Weights of a small transformer language model.
Size: 14 layers, width 384, 18 heads of 32, MLP 1024 SwiGLU, vocabulary 2048, 30.5M parameters.
Architecture: RMSNorm before each block, rotary positions, no biases in attention or MLP, untied embeddings.
Each number is 50 + 15 x the weight over its row's rms, rounded and kept within 0 to 99. Layers, rows and columns count from 0. The size before them is the row's rms in percent of the matrix's.

# down: layer 4 MLP down (transposed), 1024x384, rms 0.0353, rows 632-677, columns 48-95
# gate: layer 4 MLP gate, 1024x384, rms 0.0354, rows 633-678, columns 48-95
# up: layer 4 MLP up, 1024x384, rms 0.0352, rows 633-678, columns 48-95
down632 100:61 56 43 39 71 50 52 68 51 46 35 57 66 36 71 62 51 49 71 78 44 44 90 72 49 72 38 37 58 39 74 79 36 89 49 68 63 20 69 80 36 59 37 53 44 51 26 56
gate633 100:45 44 49 38 47 45 41 79 53 39 37 75 78 49 75 59 55 63 55 50 48 68 32 58 23 21 61 31 22 74 50 69 54 54 63 65 48 71 22 43 23 60 44 56 67 38 41 43
up633 095:42 53 51 54 62 57 46 54 30 38 26 68 67 52 57 58 37 49 29 78 32 64 47 82 63 71 62 34 52 43 63 48 44 45 53 43 37 72 40 55 48 63 71 60 49 70 36 57
down633 099:28 49 42 76 69 33 41 27 39 47 34 20 49 37 30 20 66 54 60 38 62 32 52 38 26 63 72 34 63 42 49 31 48 56 58 55 57 56 76 53 35 76 60 48 59 65 45 55
gate634 109:94 45 28 44 56 57 38 85 55 52 66 79 37 61 61 47 48 29 42 68 41 67 26 65 57 39 47 75 40 38 48 69 37 81 50 45 55 45 72 40 48 36 31 46 23 66 52 65
up634 107:45 43 38 49 66 62 59 45 28 51 66 52 33 42 55 47 71 60 70 65 27 62 33 47 48 59 51 60 69 48 67 18 37 48 44 49 53 40 48 34 79 59 40 65 51 57 62 64
down634 104:44 21 65 63 66 62 55 49 29 38 78 49 66 47 39 72 39 42 58 66 05 44 22 49 34 16 56 42 36 54 64 41 26 48 37 43 62 61 69 62 54 71 70 49 48 57 47 46
gate635 096:31 43 65 35 63 12 74 37 53 40 57 10 46 43 56 38 46 21 60 49 45 46 49 53 39 53 44 35 56 42 49 52 70 83 70 51 31 26 77 68 50 35 47 38 28 41 61 75
up635 099:76 45 53 37 25 50 36 37 66 56 87 67 38 34 38 50 74 56 51 59 45 55 36 39 63 70 57 47 33 81 53 49 53 73 39 45 44 33 53 30 40 55 41 53 52 38 56 49
down635 099:52 67 70 51 46 77 29 86 58 58 38 53 48 52 76 51 30 50 57 25 47 40 41 46 47 68 90 61 61 65 65 46 55 35 41 45 48 39 43 19 31 54 61 64 78 61 67 46
gate636 104:39 47 12 52 56 48 76 65 57 39 47 70 71 40 48 05 58 58 35 61 37 77 61 47 41 33 59 47 50 57 53 72 66 73 61 43 73 54 54 34 47 52 46 72 58 26 24 50
up636 102:59 59 49 53 70 58 30 49 58 65 63 57 48 66 27 43 71 33 55 18 57 46 57 36 35 50 49 53 75 61 47 65 44 62 54 64 74 58 52 43 53 50 53 65 62 59 37 60
down636 102:13 40 62 30 50 69 48 88 44 55 41 59 67 67 60 38 65 28 60 58 75 18 66 60 49 37 53 50 59 67 43 55 52 71 66 47 62 56 73 75 49 48 58 44 40 72 47 51
gate637 094:27 52 52 53 60 33 59 69 51 29 71 37 64 41 37 70 60 53 53 58 60 49 60 53 60 58 70 37 66 23 48 50 48 40 56 43 46 72 42 53 73 54 51 79 70 61 38 23
up637 095:44 56 54 40 47 27 58 62 52 40 54 36 45 39 39 89 54 34 58 40 43 53 55 57 49 87 80 64 50 39 41 33 55 33 15 43 29 26 22 62 55 33 51 40 39 36 57 31
down637 097:65 50 50 54 31 65 56 63 62 43 59 53 71 41 29 48 62 42 28 31 47 36 35 60 71 42 73 64 27 60 47 58 55 28 28 61 58 66 29 58 62 51 37 43 30 39 61 18
gate638 102:62 52 56 36 42 34 64 52 85 18 47 56 39 36 59 37 54 70 39 52 68 40 40 84 53 32 42 63 29 44 80 37 49 37 68 51 28 62 40 31 46 38 41 49 17 43 55 64
up638 096:62 43 81 39 49 81 61 28 56 33 41 51 24 31 42 73 38 68 60 50 34 60 40 71 48 49 59 39 42 46 72 58 48 48 39 26 41 35 58 71 49 18 44 55 36 47 67 29
down638 101:69 35 34 46 47 59 51 21 66 44 72 44 46 63 52 56 36 31 36 42 33 67 60 47 39 47 57 41 58 52 44 60 48 58 42 43 47 40 72 42 81 46 73 37 55 73 70 56
gate639 096:23 31 40 38 63 49 58 55 49 66 48 48 12 70 56 36 54 40 64 49 43 31 66 37 45 65 25 40 26 50 57 53 52 55 29 43 57 64 60 52 42 42 33 56 56 66 32 79
up639 100:57 66 72 58 63 45 72 41 69 53 62 43 43 56 42 15 38 71 56 74 30 19 60 20 62 46 39 35 78 43 31 48 51 60 36 39 59 50 34 57 62 59 74 65 46 55 49 52
down639 100:70 63 60 54 44 31 48 27 52 49 14 57 71 17 73 54 57 24 53 91 72 34 43 40 85 87 98 32 61 23 51 60 46 53 36 69 77 44 53 83 51 26 64 51 35 50 53 29
gate640 098:64 47 37 63 67 50 43 65 29 57 58 61 89 39 60 54 51 49 40 58 41 63 75 36 67 72 73 41 20 38 53 69 64 48 51 75 30 47 67 57 33 33 36 59 64 25 43 54
up640 096:36 58 68 50 46 59 75 35 61 66 47 59 45 29 61 31 58 71 15 50 53 62 60 45 36 41 44 50 70 38 52 31 30 58 20 42 50 44 32 35 55 38 43 71 66 80 48 45
down640 102:46 55 63 51 47 42 45 45 24 28 40 42 56 26 71 95 70 56 43 51 51 56 59 57 48 59 25 28 59 55 43 55 66 42 39 48 19 51 41 59 70 39 59 46 45 53 22 56
gate641 095:34 66 46 38 65 61 53 44 35 53 45 41 73 40 61 49 85 21 41 55 34 66 59 24 49 48 52 45 35 43 56 29 67 59 34 63 39 45 48 53 60 60 56 69 33 38 41 56
up641 101:46 86 57 47 30 50 41 32 30 12 31 34 35 58 60 38 45 36 41 60 30 56 61 37 54 54 71 33 48 40 56 43 67 69 47 57 64 59 57 39 63 65 69 68 83 43 27 57
down641 101:89 31 44 54 49 55 61 59 68 52 49 73 76 47 44 22 66 35 35 55 63 43 49 62 50 63 40 71 80 34 31 64 45 73 68 51 35 49 70 66 73 40 56 49 61 54 54 48
gate642 098:28 38 43 52 53 48 38 57 39 43 37 45 04 37 48 56 30 60 44 50 28 60 42 46 23 31 46 45 39 45 47 35 50 63 32 41 17 50 43 37 30 37 57 47 72 45 50 49
up642 099:63 63 37 41 54 56 80 53 68 49 45 62 61 54 51 34 73 67 62 43 66 52 79 69 54 45 76 75 56 63 68 45 49 37 67 55 74 17 59 89 52 57 60 56 45 69 48 33
down642 103:23 13 59 58 41 62 45 64 37 34 22 65 75 44 51 38 41 35 65 65 64 77 42 34 82 65 60 28 35 54 64 24 71 38 33 49 31 19 55 71 55 36 24 39 53 60 54 53
gate643 081:35 25 43 57 23 32 43 36 52 65 47 41 53 48 56 45 71 74 64 34 44 56 54 55 72 75 49 60 58 12 54 33 44 47 30 45 49 51 38 28 55 51 64 93 54 50 74 63
up643 084:40 56 51 52 46 55 30 36 33 40 40 79 67 29 50 33 49 59 48 44 37 55 61 59 59 17 43 31 57 73 40 30 54 64 69 55 40 65 43 70 47 39 65 77 47 50 51 54
down643 097:43 37 53 49 72 32 46 62 53 58 66 42 53 37 27 60 47 48 63 85 24 68 46 36 55 34 56 40 64 42 68 35 61 56 92 50 40 45 61 50 65 34 41 58 47 46 43 65
gate644 096:59 34 52 51 61 57 67 38 20 40 48 40 34 55 46 61 15 37 34 45 71 71 73 40 54 57 46 32 47 07 43 43 24 41 54 50 43 64 56 50 48 30 24 43 32 58 40 42
up644 095:67 51 46 47 81 38 60 39 64 22 40 42 49 42 50 43 60 71 55 39 46 39 59 69 54 61 78 52 48 52 47 46 36 59 41 49 62 57 73 52 32 48 62 31 66 49 82 62
down644 099:46 46 68 34 28 42 50 50 46 51 24 51 40 51 57 48 51 53 56 38 26 63 60 33 24 83 57 67 50 38 53 66 37 52 39 33 46 37 69 55 35 49 62 21 52 31 32 74
gate645 100:36 32 55 55 72 74 46 51 72 50 73 41 52 58 58 50 38 54 53 51 21 32 67 63 53 37 66 53 50 56 62 10 44 61 76 66 39 64 68 37 55 34 60 46 59 82 17 35
up645 102:50 52 06 58 38 73 36 58 58 71 68 43 72 66 33 38 46 39 54 03 32 51 66 47 74 44 77 33 63 55 79 33 46 37 45 21 53 51 53 45 69 39 32 53 74 90 34 34
down645 102:43 66 43 51 50 43 39 26 25 71 73 53 41 58 44 54 96 54 43 59 55 54 55 37 57 42 42 57 67 25 49 64 40 54 46 62 65 59 62 85 62 60 35 93 74 39 52 58
gate646 099:34 46 30 49 86 48 30 73 47 42 35 54 63 16 68 77 36 53 49 74 34 46 23 29 35 28 56 31 43 61 37 59 55 47 62 79 36 55 44 28 46 37 48 70 58 48 50 68
up646 093:59 70 54 71 48 81 52 60 47 67 42 49 66 47 16 50 63 58 60 66 37 41 30 54 34 38 55 73 37 49 48 46 46 53 44 40 66 42 40 50 58 33 35 31 57 31 65 69
down646 098:40 41 96 30 30 47 37 28 48 42 42 40 40 43 44 70 47 40 24 53 67 60 73 40 43 21 38 60 65 40 27 20 50 70 56 70 47 40 47 57 65 30 27 50 62 64 49 73
gate647 105:37 64 41 58 83 54 52 40 73 41 67 67 47 68 46 64 41 67 57 54 44 74 66 40 56 28 79 50 56 59 62 43 55 25 43 51 65 57 45 67 55 44 76 61 51 72 42 56
up647 110:71 32 69 34 47 53 47 37 81 44 83 61 71 58 53 41 37 50 16 50 42 00 36 59 67 73 39 51 24 63 51 45 52 46 50 22 22 60 51 65 53 29 55 67 48 56 37 64
down647 108:17 66 59 49 66 48 55 48 55 28 51 43 56 32 53 52 53 67 37 49 54 47 37 44 51 61 39 36 71 42 68 59 59 84 58 41 53 44 50 64 48 61 49 53 43 37 29 85
gate648 089:56 65 69 60 58 21 55 58 52 24 73 80 38 46 40 23 52 62 62 39 45 16 44 62 19 89 54 65 38 36 50 37 48 73 41 55 56 35 17 67 49 52 49 42 38 02 38 74
up648 090:48 67 34 75 37 44 33 51 32 46 41 38 48 70 58 90 57 42 50 47 53 59 45 40 41 28 31 66 58 59 61 54 64 62 36 48 66 49 45 55 57 54 43 87 44 76 71 24
down648 099:56 35 35 50 75 54 52 61 43 45 43 23 43 40 69 67 47 27 37 60 49 85 41 56 44 52 55 51 47 35 71 48 19 63 33 75 50 38 61 57 69 38 41 58 67 72 42 20
gate649 114:45 80 69 63 41 56 28 50 58 49 64 76 49 29 56 33 32 54 33 56 44 44 76 83 36 52 25 59 51 49 48 49 56 50 84 37 61 41 35 67 72 49 27 57 46 43 36 65
up649 107:65 49 57 34 64 41 55 43 56 76 48 62 41 65 47 72 60 59 53 59 31 71 45 44 58 30 37 53 38 57 43 70 49 55 61 43 63 48 52 46 58 50 52 41 55 93 30 54
down649 100:47 63 47 49 62 37 42 36 48 33 57 35 46 43 74 59 67 43 72 73 62 55 65 56 70 82 70 27 80 37 36 25 43 49 33 61 55 48 72 31 53 56 50 39 50 49 40 71
gate650 098:17 35 22 57 52 51 29 48 62 61 45 69 45 58 49 51 48 50 41 29 49 63 53 22 69 42 67 41 65 18 57 37 49 49 70 33 43 49 38 33 73 49 54 90 32 79 40 47
up650 100:71 49 45 42 41 47 51 76 75 39 57 39 54 20 50 74 51 56 40 30 67 62 38 71 66 59 31 47 83 48 38 55 36 80 49 52 29 51 36 52 45 65 59 37 31 43 72 52
down650 103:66 76 42 48 60 57 53 45 44 22 63 37 38 59 23 41 58 53 67 61 63 73 49 45 61 54 65 36 23 59 50 45 55 35 63 62 27 38 42 57 51 64 50 54 62 48 17 51
gate651 104:57 60 65 25 68 45 27 35 42 38 48 11 52 56 46 50 56 50 84 38 60 56 66 43 61 29 77 59 49 69 29 37 63 59 51 36 62 48 47 43 18 78 44 77 55 43 53 70
up651 105:32 57 52 56 39 66 70 35 62 46 79 54 44 68 38 68 45 36 57 54 40 23 59 60 45 51 38 41 30 39 68 31 47 41 71 76 57 88 58 59 68 60 43 69 39 46 72 32
down651 095:40 53 66 64 32 33 64 58 55 55 63 53 44 61 48 76 44 51 48 60 68 43 61 42 66 78 48 91 64 23 56 57 77 75 23 62 76 65 51 44 61 44 57 45 56 45 88 52
gate652 094:45 66 53 28 32 58 41 43 48 86 39 40 39 42 64 40 52 59 71 57 37 38 64 53 38 55 44 33 18 53 50 26 36 34 38 46 68 51 52 58 30 46 73 42 40 81 57 70
up652 095:49 37 67 62 68 44 31 45 42 76 62 18 62 37 70 54 51 50 58 42 63 44 45 52 46 60 31 45 50 19 48 66 58 50 72 64 37 44 62 55 85 28 49 48 30 87 77 89
down652 102:52 39 61 50 61 66 47 49 43 50 60 20 55 85 56 60 49 59 41 46 61 59 34 57 51 66 57 53 35 36 38 54 41 68 56 45 53 52 44 55 57 67 46 77 35 33 35 77
gate653 102:59 55 59 38 47 39 53 51 50 43 71 67 49 79 41 58 51 33 67 59 31 55 35 65 23 81 54 48 49 52 53 30 46 52 33 61 30 55 48 47 40 59 63 08 85 15 35 51
up653 105:43 57 17 83 61 50 41 42 51 36 50 59 68 37 46 60 50 36 61 38 83 46 48 60 63 43 75 46 54 57 60 48 33 57 63 32 28 65 67 62 58 25 38 80 45 59 57 70
down653 102:34 54 70 44 49 26 34 32 69 34 29 50 66 54 42 28 47 31 22 41 36 39 49 43 73 55 60 52 68 64 29 61 28 51 68 42 52 49 15 59 58 72 47 29 49 42 53 62
gate654 103:56 63 52 48 78 46 57 78 37 60 22 37 34 56 37 45 25 62 22 39 38 42 23 43 42 59 60 35 56 37 54 68 74 49 61 34 57 23 59 73 45 48 43 57 48 49 68 42
up654 100:26 36 46 32 22 32 33 46 41 61 72 45 25 53 41 65 29 40 72 44 63 63 56 39 21 69 32 48 55 48 58 47 57 58 56 33 46 45 78 62 42 31 72 49 27 76 24 28
down654 099:69 46 54 68 68 42 45 54 31 90 74 85 53 33 34 52 58 28 39 60 56 57 53 50 41 35 38 62 19 34 52 53 52 48 33 63 82 49 52 44 62 71 61 36 56 80 45 42
gate655 092:43 46 53 79 68 49 38 28 66 49 20 65 59 65 45 45 21 50 72 58 54 61 60 24 42 64 78 45 85 56 42 30 43 55 19 52 53 69 36 27 88 55 94 55 64 54 55 33
up655 089:70 40 49 38 30 59 47 54 41 64 48 75 31 24 45 39 30 36 44 66 55 69 29 55 25 53 63 42 70 67 43 60 48 40 71 50 39 59 56 62 39 59 44 52 48 60 43 80
down655 096:53 92 29 88 34 57 28 53 53 61 18 67 39 43 52 45 51 74 59 77 68 56 26 32 33 57 76 54 07 19 46 72 32 44 80 67 54 56 93 49 52 53 52 36 31 37 47 59
gate656 090:51 40 55 56 45 49 24 46 59 18 43 41 38 44 51 35 29 42 30 50 54 71 85 43 67 74 48 85 44 48 50 12 56 51 24 58 65 72 14 33 54 32 41 44 60 20 46 25
up656 093:34 33 63 40 25 51 47 58 44 62 69 69 33 67 82 55 50 42 65 38 45 38 41 32 53 88 66 66 54 49 57 64 45 71 30 66 47 66 65 38 38 41 32 46 31 65 44 59
down656 098:78 50 50 45 54 45 38 49 69 97 76 35 69 43 49 56 28 53 39 62 52 63 42 63 52 57 54 44 39 61 38 67 51 49 51 29 64 30 51 63 48 60 56 58 71 66 48 44
gate657 105:54 45 72 40 38 36 58 52 93 59 55 68 30 39 88 28 56 30 50 77 38 18 47 49 55 48 75 58 57 56 50 55 88 68 30 37 57 41 54 61 42 75 40 34 60 47 48 41
up657 102:82 61 45 39 04 71 47 50 57 65 58 50 37 36 57 36 55 63 47 67 31 33 47 42 57 66 38 57 48 53 51 33 58 52 49 58 17 42 67 43 52 56 17 63 26 45 63 55
down657 107:50 53 36 44 34 17 56 27 59 30 52 60 46 76 77 37 58 43 62 40 12 38 46 40 62 72 44 71 44 30 74 53 30 61 59 56 11 40 47 54 61 49 34 65 39 38 39 39
gate658 095:64 39 66 56 66 45 45 31 52 83 35 56 48 41 58 56 43 39 52 41 42 60 45 61 46 39 64 52 38 68 36 63 41 56 50 62 41 67 35 51 58 36 61 31 32 51 30 57
up658 097:47 72 67 65 81 34 70 33 33 51 45 56 55 12 56 62 58 65 39 61 43 30 44 49 79 73 65 33 43 53 49 58 42 27 44 45 44 36 54 32 72 46 37 36 54 57 48 40
down658 099:85 48 50 58 65 43 46 43 46 70 39 57 61 21 24 63 48 46 41 75 62 37 64 39 63 70 42 58 66 76 22 44 43 66 62 59 32 60 59 77 65 27 53 41 46 63 49 64
gate659 112:45 53 37 56 56 51 56 23 73 29 47 42 60 50 32 47 44 32 21 78 52 47 30 38 54 38 65 86 28 39 76 42 35 46 54 35 42 40 43 71 65 28 61 29 78 25 32 63
up659 111:03 49 65 50 53 37 47 29 55 54 20 70 38 39 39 50 36 31 45 77 50 33 46 44 32 71 29 54 55 73 38 50 44 48 66 38 68 45 49 46 54 73 53 46 26 28 56 36
down659 099:54 65 49 53 63 39 44 48 47 42 49 41 71 74 42 61 51 42 56 50 57 80 49 53 53 43 80 52 58 47 46 10 76 59 60 70 42 45 71 49 63 45 46 49 48 43 30 37
gate660 101:70 50 59 27 44 70 57 79 56 73 30 42 29 85 64 49 36 26 33 36 45 38 52 39 43 51 64 48 56 36 47 76 29 50 58 55 54 59 51 60 49 35 46 47 39 44 50 34
up660 092:36 44 24 39 62 27 42 51 72 34 42 61 72 63 56 76 52 61 43 48 60 71 64 43 39 56 48 53 40 38 70 58 62 17 23 54 74 79 31 50 47 38 63 56 59 67 61 68
down660 103:72 24 71 71 70 63 36 28 52 48 29 36 43 59 48 55 33 48 62 61 47 52 46 74 83 64 38 57 39 48 35 62 63 60 69 70 48 49 34 37 56 25 42 48 35 49 46 64
gate661 100:79 30 49 72 55 42 39 68 33 31 34 37 20 25 34 51 39 56 77 65 56 65 54 26 75 72 38 27 52 59 47 74 51 44 39 30 51 45 08 53 47 60 28 61 44 65 60 55
up661 096:27 33 35 54 47 60 64 25 55 69 53 69 39 69 48 66 57 48 45 60 62 37 69 94 50 64 57 74 57 60 57 44 39 62 52 62 61 31 51 34 83 58 67 33 32 49 46 36
down661 101:54 41 35 51 50 36 70 80 63 35 59 45 48 45 75 51 54 48 73 32 51 33 27 51 36 66 56 53 16 90 49 64 49 51 56 47 42 59 65 53 86 48 47 57 50 63 49 67
gate662 097:40 43 47 29 58 68 66 41 72 60 46 42 68 28 31 50 49 54 13 37 41 47 56 61 76 28 55 14 51 51 52 36 44 42 34 42 74 41 46 60 68 70 29 62 55 45 31 59
up662 095:63 54 58 55 41 54 54 66 52 13 53 65 65 46 86 21 65 40 58 45 57 57 69 48 65 61 54 62 40 66 44 39 70 45 61 44 45 87 61 40 75 61 83 50 56 73 64 56
down662 096:25 27 39 41 25 65 41 60 44 54 42 54 61 55 58 62 62 93 31 68 63 21 52 68 59 54 54 58 67 63 27 50 43 11 38 62 75 67 56 41 79 59 52 43 76 64 55 48
gate663 106:43 56 33 54 82 41 61 65 35 57 27 49 19 64 63 69 46 53 36 44 33 36 62 47 39 26 51 48 43 48 77 47 55 69 70 55 28 35 55 53 67 38 32 64 55 52 39 38
up663 106:59 42 47 69 40 74 34 54 65 77 43 61 27 35 49 71 32 59 41 29 50 22 47 32 53 36 54 57 38 19 47 51 76 20 52 18 17 37 52 40 43 60 34 78 26 60 43 67
down663 104:41 81 61 56 33 71 66 63 42 50 33 46 40 56 43 51 43 38 51 50 43 55 18 75 48 34 32 59 50 54 47 24 65 46 43 18 45 40 69 38 30 54 45 67 53 99 57 42
gate664 096:34 58 66 57 66 32 45 58 49 36 29 38 42 40 51 57 21 36 54 40 53 37 51 45 58 57 16 59 36 56 34 52 41 47 69 60 32 43 13 26 37 31 61 62 42 56 63 88
up664 092:66 44 31 46 53 47 65 44 66 55 56 36 38 57 38 18 47 76 25 63 54 55 37 35 39 35 54 54 36 68 23 50 99 51 46 51 34 42 62 36 46 49 49 50 39 27 31 55
down664 098:59 58 72 57 50 53 77 42 39 38 45 43 38 58 75 65 49 58 61 40 60 51 57 57 32 52 35 64 60 32 44 15 49 69 54 74 57 36 52 48 36 55 33 58 51 30 37 60
gate665 098:48 59 40 30 55 44 40 46 37 16 48 34 21 48 72 54 52 50 63 75 47 49 39 49 17 49 31 58 51 55 66 30 38 57 53 58 56 47 37 29 22 39 52 49 37 52 24 51
up665 096:32 30 69 55 40 67 52 40 56 46 50 13 47 96 73 55 59 49 58 53 59 40 51 50 43 57 56 53 40 09 45 45 45 70 62 23 51 70 50 50 49 51 53 40 60 66 48 47
down665 101:36 54 26 52 34 53 40 31 41 57 53 41 41 62 19 47 35 50 39 56 43 56 61 35 23 36 17 43 36 70 34 51 33 81 57 26 54 22 43 50 55 41 34 45 51 43 33 53
gate666 092:79 36 47 66 52 65 57 27 63 51 32 52 71 57 54 52 56 80 44 65 40 44 70 23 56 55 41 53 51 32 33 45 41 35 36 27 54 46 37 36 50 08 80 30 28 42 37 32
up666 093:60 50 26 32 35 30 33 76 51 73 53 29 32 20 42 41 25 40 57 80 02 70 41 69 47 26 58 26 69 46 75 21 46 48 29 44 28 52 58 47 48 57 54 63 44 70 55 34
down666 099:94 50 47 31 42 43 42 79 50 31 50 47 29 55 50 47 27 49 42 50 57 63 41 53 58 62 34 44 25 59 34 72 48 50 87 43 38 40 63 38 29 12 54 31 61 67 85 21
gate667 103:43 71 49 39 24 45 32 61 57 17 85 49 34 52 42 72 50 59 40 70 58 58 29 27 48 54 58 72 57 51 30 45 13 59 54 66 67 41 58 36 15 24 42 38 50 69 40 83
up667 107:64 40 47 63 81 65 71 46 20 44 41 63 19 38 52 26 60 75 37 47 49 48 60 75 47 57 57 46 72 56 35 48 55 33 57 25 30 36 70 60 77 19 38 40 68 50 41 49
down667 104:51 55 70 31 65 65 39 57 05 46 34 31 62 56 55 53 36 50 55 31 17 34 52 52 58 57 60 42 54 33 38 42 51 41 59 44 45 83 18 61 45 66 45 78 85 46 31 57
gate668 098:58 18 60 54 51 60 55 50 52 52 62 67 45 46 40 57 49 41 62 43 46 49 54 45 50 54 48 39 51 59 47 35 23 74 27 73 79 48 57 36 75 59 53 56 33 29 80 17
up668 104:78 76 40 56 37 45 38 56 20 37 40 41 42 81 48 41 50 60 48 32 60 49 48 79 45 48 65 51 71 33 52 57 52 26 46 31 27 58 38 66 40 38 45 69 29 34 21 58
down668 098:66 48 36 26 61 44 60 36 39 42 46 59 64 59 66 74 17 61 42 37 30 67 59 62 51 81 39 40 51 47 60 53 30 25 70 63 62 50 62 43 39 77 93 39 28 44 63 50
gate669 097:60 56 25 30 29 51 59 63 62 35 52 45 35 56 52 38 64 36 33 48 41 47 55 63 50 44 44 31 58 17 67 63 62 55 41 27 32 38 36 51 39 39 34 70 44 57 57 69
up669 090:37 62 59 60 51 63 29 60 31 45 44 55 22 61 47 53 35 27 45 52 76 26 48 46 72 72 13 62 43 52 35 68 29 56 87 48 37 47 58 58 63 44 48 45 62 21 54 58
down669 102:46 64 70 72 56 37 55 86 51 68 58 68 61 64 47 84 53 60 45 36 65 41 18 66 32 56 34 78 24 38 38 56 48 44 81 66 75 54 44 76 53 47 28 27 39 60 35 24
gate670 102:48 50 66 70 44 53 24 33 52 64 51 59 43 61 34 49 62 54 51 64 47 41 45 41 44 77 20 52 32 78 47 68 42 38 36 49 64 39 65 70 25 52 55 35 55 35 37 36
up670 103:44 43 39 23 66 66 71 71 65 32 51 23 46 38 55 18 43 60 31 33 40 47 65 52 39 66 50 25 76 28 39 59 42 57 89 72 47 49 44 51 55 53 66 57 46 60 78 64
down670 101:49 49 33 25 34 30 65 29 57 57 79 74 56 64 51 37 69 49 55 79 21 52 42 42 72 49 55 32 57 62 44 61 42 36 56 76 50 58 48 59 84 40 57 72 54 55 44 68
gate671 101:43 29 63 41 57 56 56 50 54 66 32 41 56 48 40 33 65 68 86 67 38 44 61 73 35 27 51 36 23 46 40 51 33 37 57 73 14 50 58 55 46 38 38 20 34 56 27 68
up671 103:52 53 38 54 74 56 59 63 82 69 50 28 41 40 36 61 44 36 47 40 66 36 39 57 53 68 53 91 62 39 43 34 76 25 49 63 56 47 39 80 41 34 37 51 35 29 56 45
down671 095:38 22 42 41 58 39 74 64 58 38 79 56 53 66 50 38 65 38 31 13 63 68 66 74 43 36 17 48 77 44 23 55 56 70 46 66 50 48 77 51 49 36 65 45 36 44 47 46
gate672 111:53 59 54 50 26 74 71 69 53 52 69 07 74 60 37 56 36 40 56 62 55 49 81 54 51 33 36 53 55 54 64 68 42 54 75 52 43 37 66 67 70 70 41 47 77 48 18 46
up672 105:86 75 62 65 44 28 46 49 55 39 42 66 48 55 50 34 64 56 43 31 37 77 43 60 69 50 39 51 52 68 36 28 60 41 45 80 47 24 53 70 47 59 72 48 35 20 39 72
down672 100:32 30 52 52 30 52 68 75 56 63 48 19 25 56 65 50 38 50 54 84 71 42 44 49 47 72 58 54 45 49 55 45 52 29 70 29 39 39 48 51 48 34 16 52 55 47 27 44
gate673 104:43 14 57 44 42 27 48 39 42 27 32 84 72 36 26 46 32 39 54 47 65 61 65 68 46 53 41 32 47 67 30 69 59 65 70 55 24 46 48 52 45 55 69 40 51 50 29 55
up673 104:52 70 76 64 47 51 40 55 65 42 72 09 58 42 55 31 83 50 38 45 45 68 46 77 40 25 34 65 41 44 36 54 52 39 28 42 53 74 31 67 64 39 56 47 53 34 39 66
down673 103:61 69 31 54 78 30 49 21 44 46 54 51 38 43 78 39 51 44 71 68 46 66 64 75 67 62 31 71 66 48 35 34 46 40 57 25 60 42 82 37 54 49 52 46 48 32 57 61
gate674 096:78 61 55 45 47 60 61 30 47 55 39 64 65 32 51 53 38 65 29 60 66 50 73 39 51 47 34 71 61 31 82 33 49 38 59 38 65 69 44 32 52 49 38 54 74 47 51 49
up674 100:25 41 28 66 51 50 64 61 53 73 31 46 59 20 75 54 35 67 55 42 44 68 33 30 19 63 48 42 52 54 70 61 41 49 48 48 42 38 37 53 52 71 64 53 47 54 44 52
down674 101:48 34 71 53 28 74 41 53 47 41 53 52 53 58 57 86 60 81 35 73 27 35 61 50 56 66 66 67 81 48 35 36 82 53 82 76 45 41 46 56 41 31 48 54 33 59 62 58
gate675 103:48 50 52 79 54 31 38 60 57 30 45 78 32 71 39 55 58 41 28 35 57 84 78 27 49 84 53 31 61 41 49 64 48 22 51 50 25 45 53 45 55 67 59 47 68 52 62 35
up675 099:52 41 32 34 45 73 41 38 39 55 53 61 43 39 39 46 36 61 49 32 56 62 12 34 54 29 66 57 46 28 65 42 61 64 37 73 43 60 26 54 42 56 34 33 78 35 20 63
down675 103:37 43 33 61 42 31 60 46 41 50 36 50 70 38 67 32 20 74 52 75 35 50 32 63 62 41 49 80 56 67 26 41 85 79 41 49 64 31 56 56 58 27 58 35 75 58 51 39
gate676 090:73 70 58 65 56 25 58 37 42 28 59 50 40 71 63 73 60 64 55 33 56 30 61 35 55 61 38 26 52 50 48 32 99 76 21 22 56 53 33 35 48 52 62 38 59 56 51 17
up676 096:57 67 44 49 45 66 38 51 59 34 64 23 32 36 43 50 60 40 52 25 70 61 40 58 56 32 47 74 24 60 34 59 30 78 44 69 48 31 51 58 44 68 62 51 33 73 38 34
down676 099:60 51 71 47 42 65 40 23 71 64 56 30 49 52 56 50 49 66 46 60 26 81 29 50 61 54 53 71 41 53 48 82 35 38 63 45 81 56 69 66 39 43 69 40 53 52 35 82
gate677 100:63 50 31 29 51 49 49 60 52 66 58 53 50 70 36 46 39 43 22 52 62 47 50 41 56 23 43 50 38 54 40 65 39 56 65 68 53 71 18 36 57 45 92 40 33 33 58 42
up677 099:58 45 79 80 70 29 42 46 64 58 71 82 48 36 52 33 17 90 54 46 56 32 31 67 56 58 55 25 77 54 45 66 39 15 52 38 32 44 39 75 39 37 36 68 41 55 49 43
down677 101:62 49 76 22 61 33 51 68 59 57 59 64 48 75 46 59 39 00 50 54 47 38 38 34 54 58 45 44 45 58 57 75 79 58 62 42 43 49 51 31 26 46 64 49 30 40 44 41
gate678 106:46 29 48 41 39 65 15 62 59 42 62 44 41 50 16 41 64 33 38 48 42 73 56 38 27 64 51 68 42 58 71 36 58 47 78 34 45 51 16 52 81 41 59 38 39 35 35 43
up678 098:53 70 54 23 72 46 41 47 43 34 41 61 73 46 66 43 36 62 26 38 52 62 32 54 43 44 37 83 31 51 22 43 27 43 53 62 54 72 62 43 50 54 56 35 51 61 39 82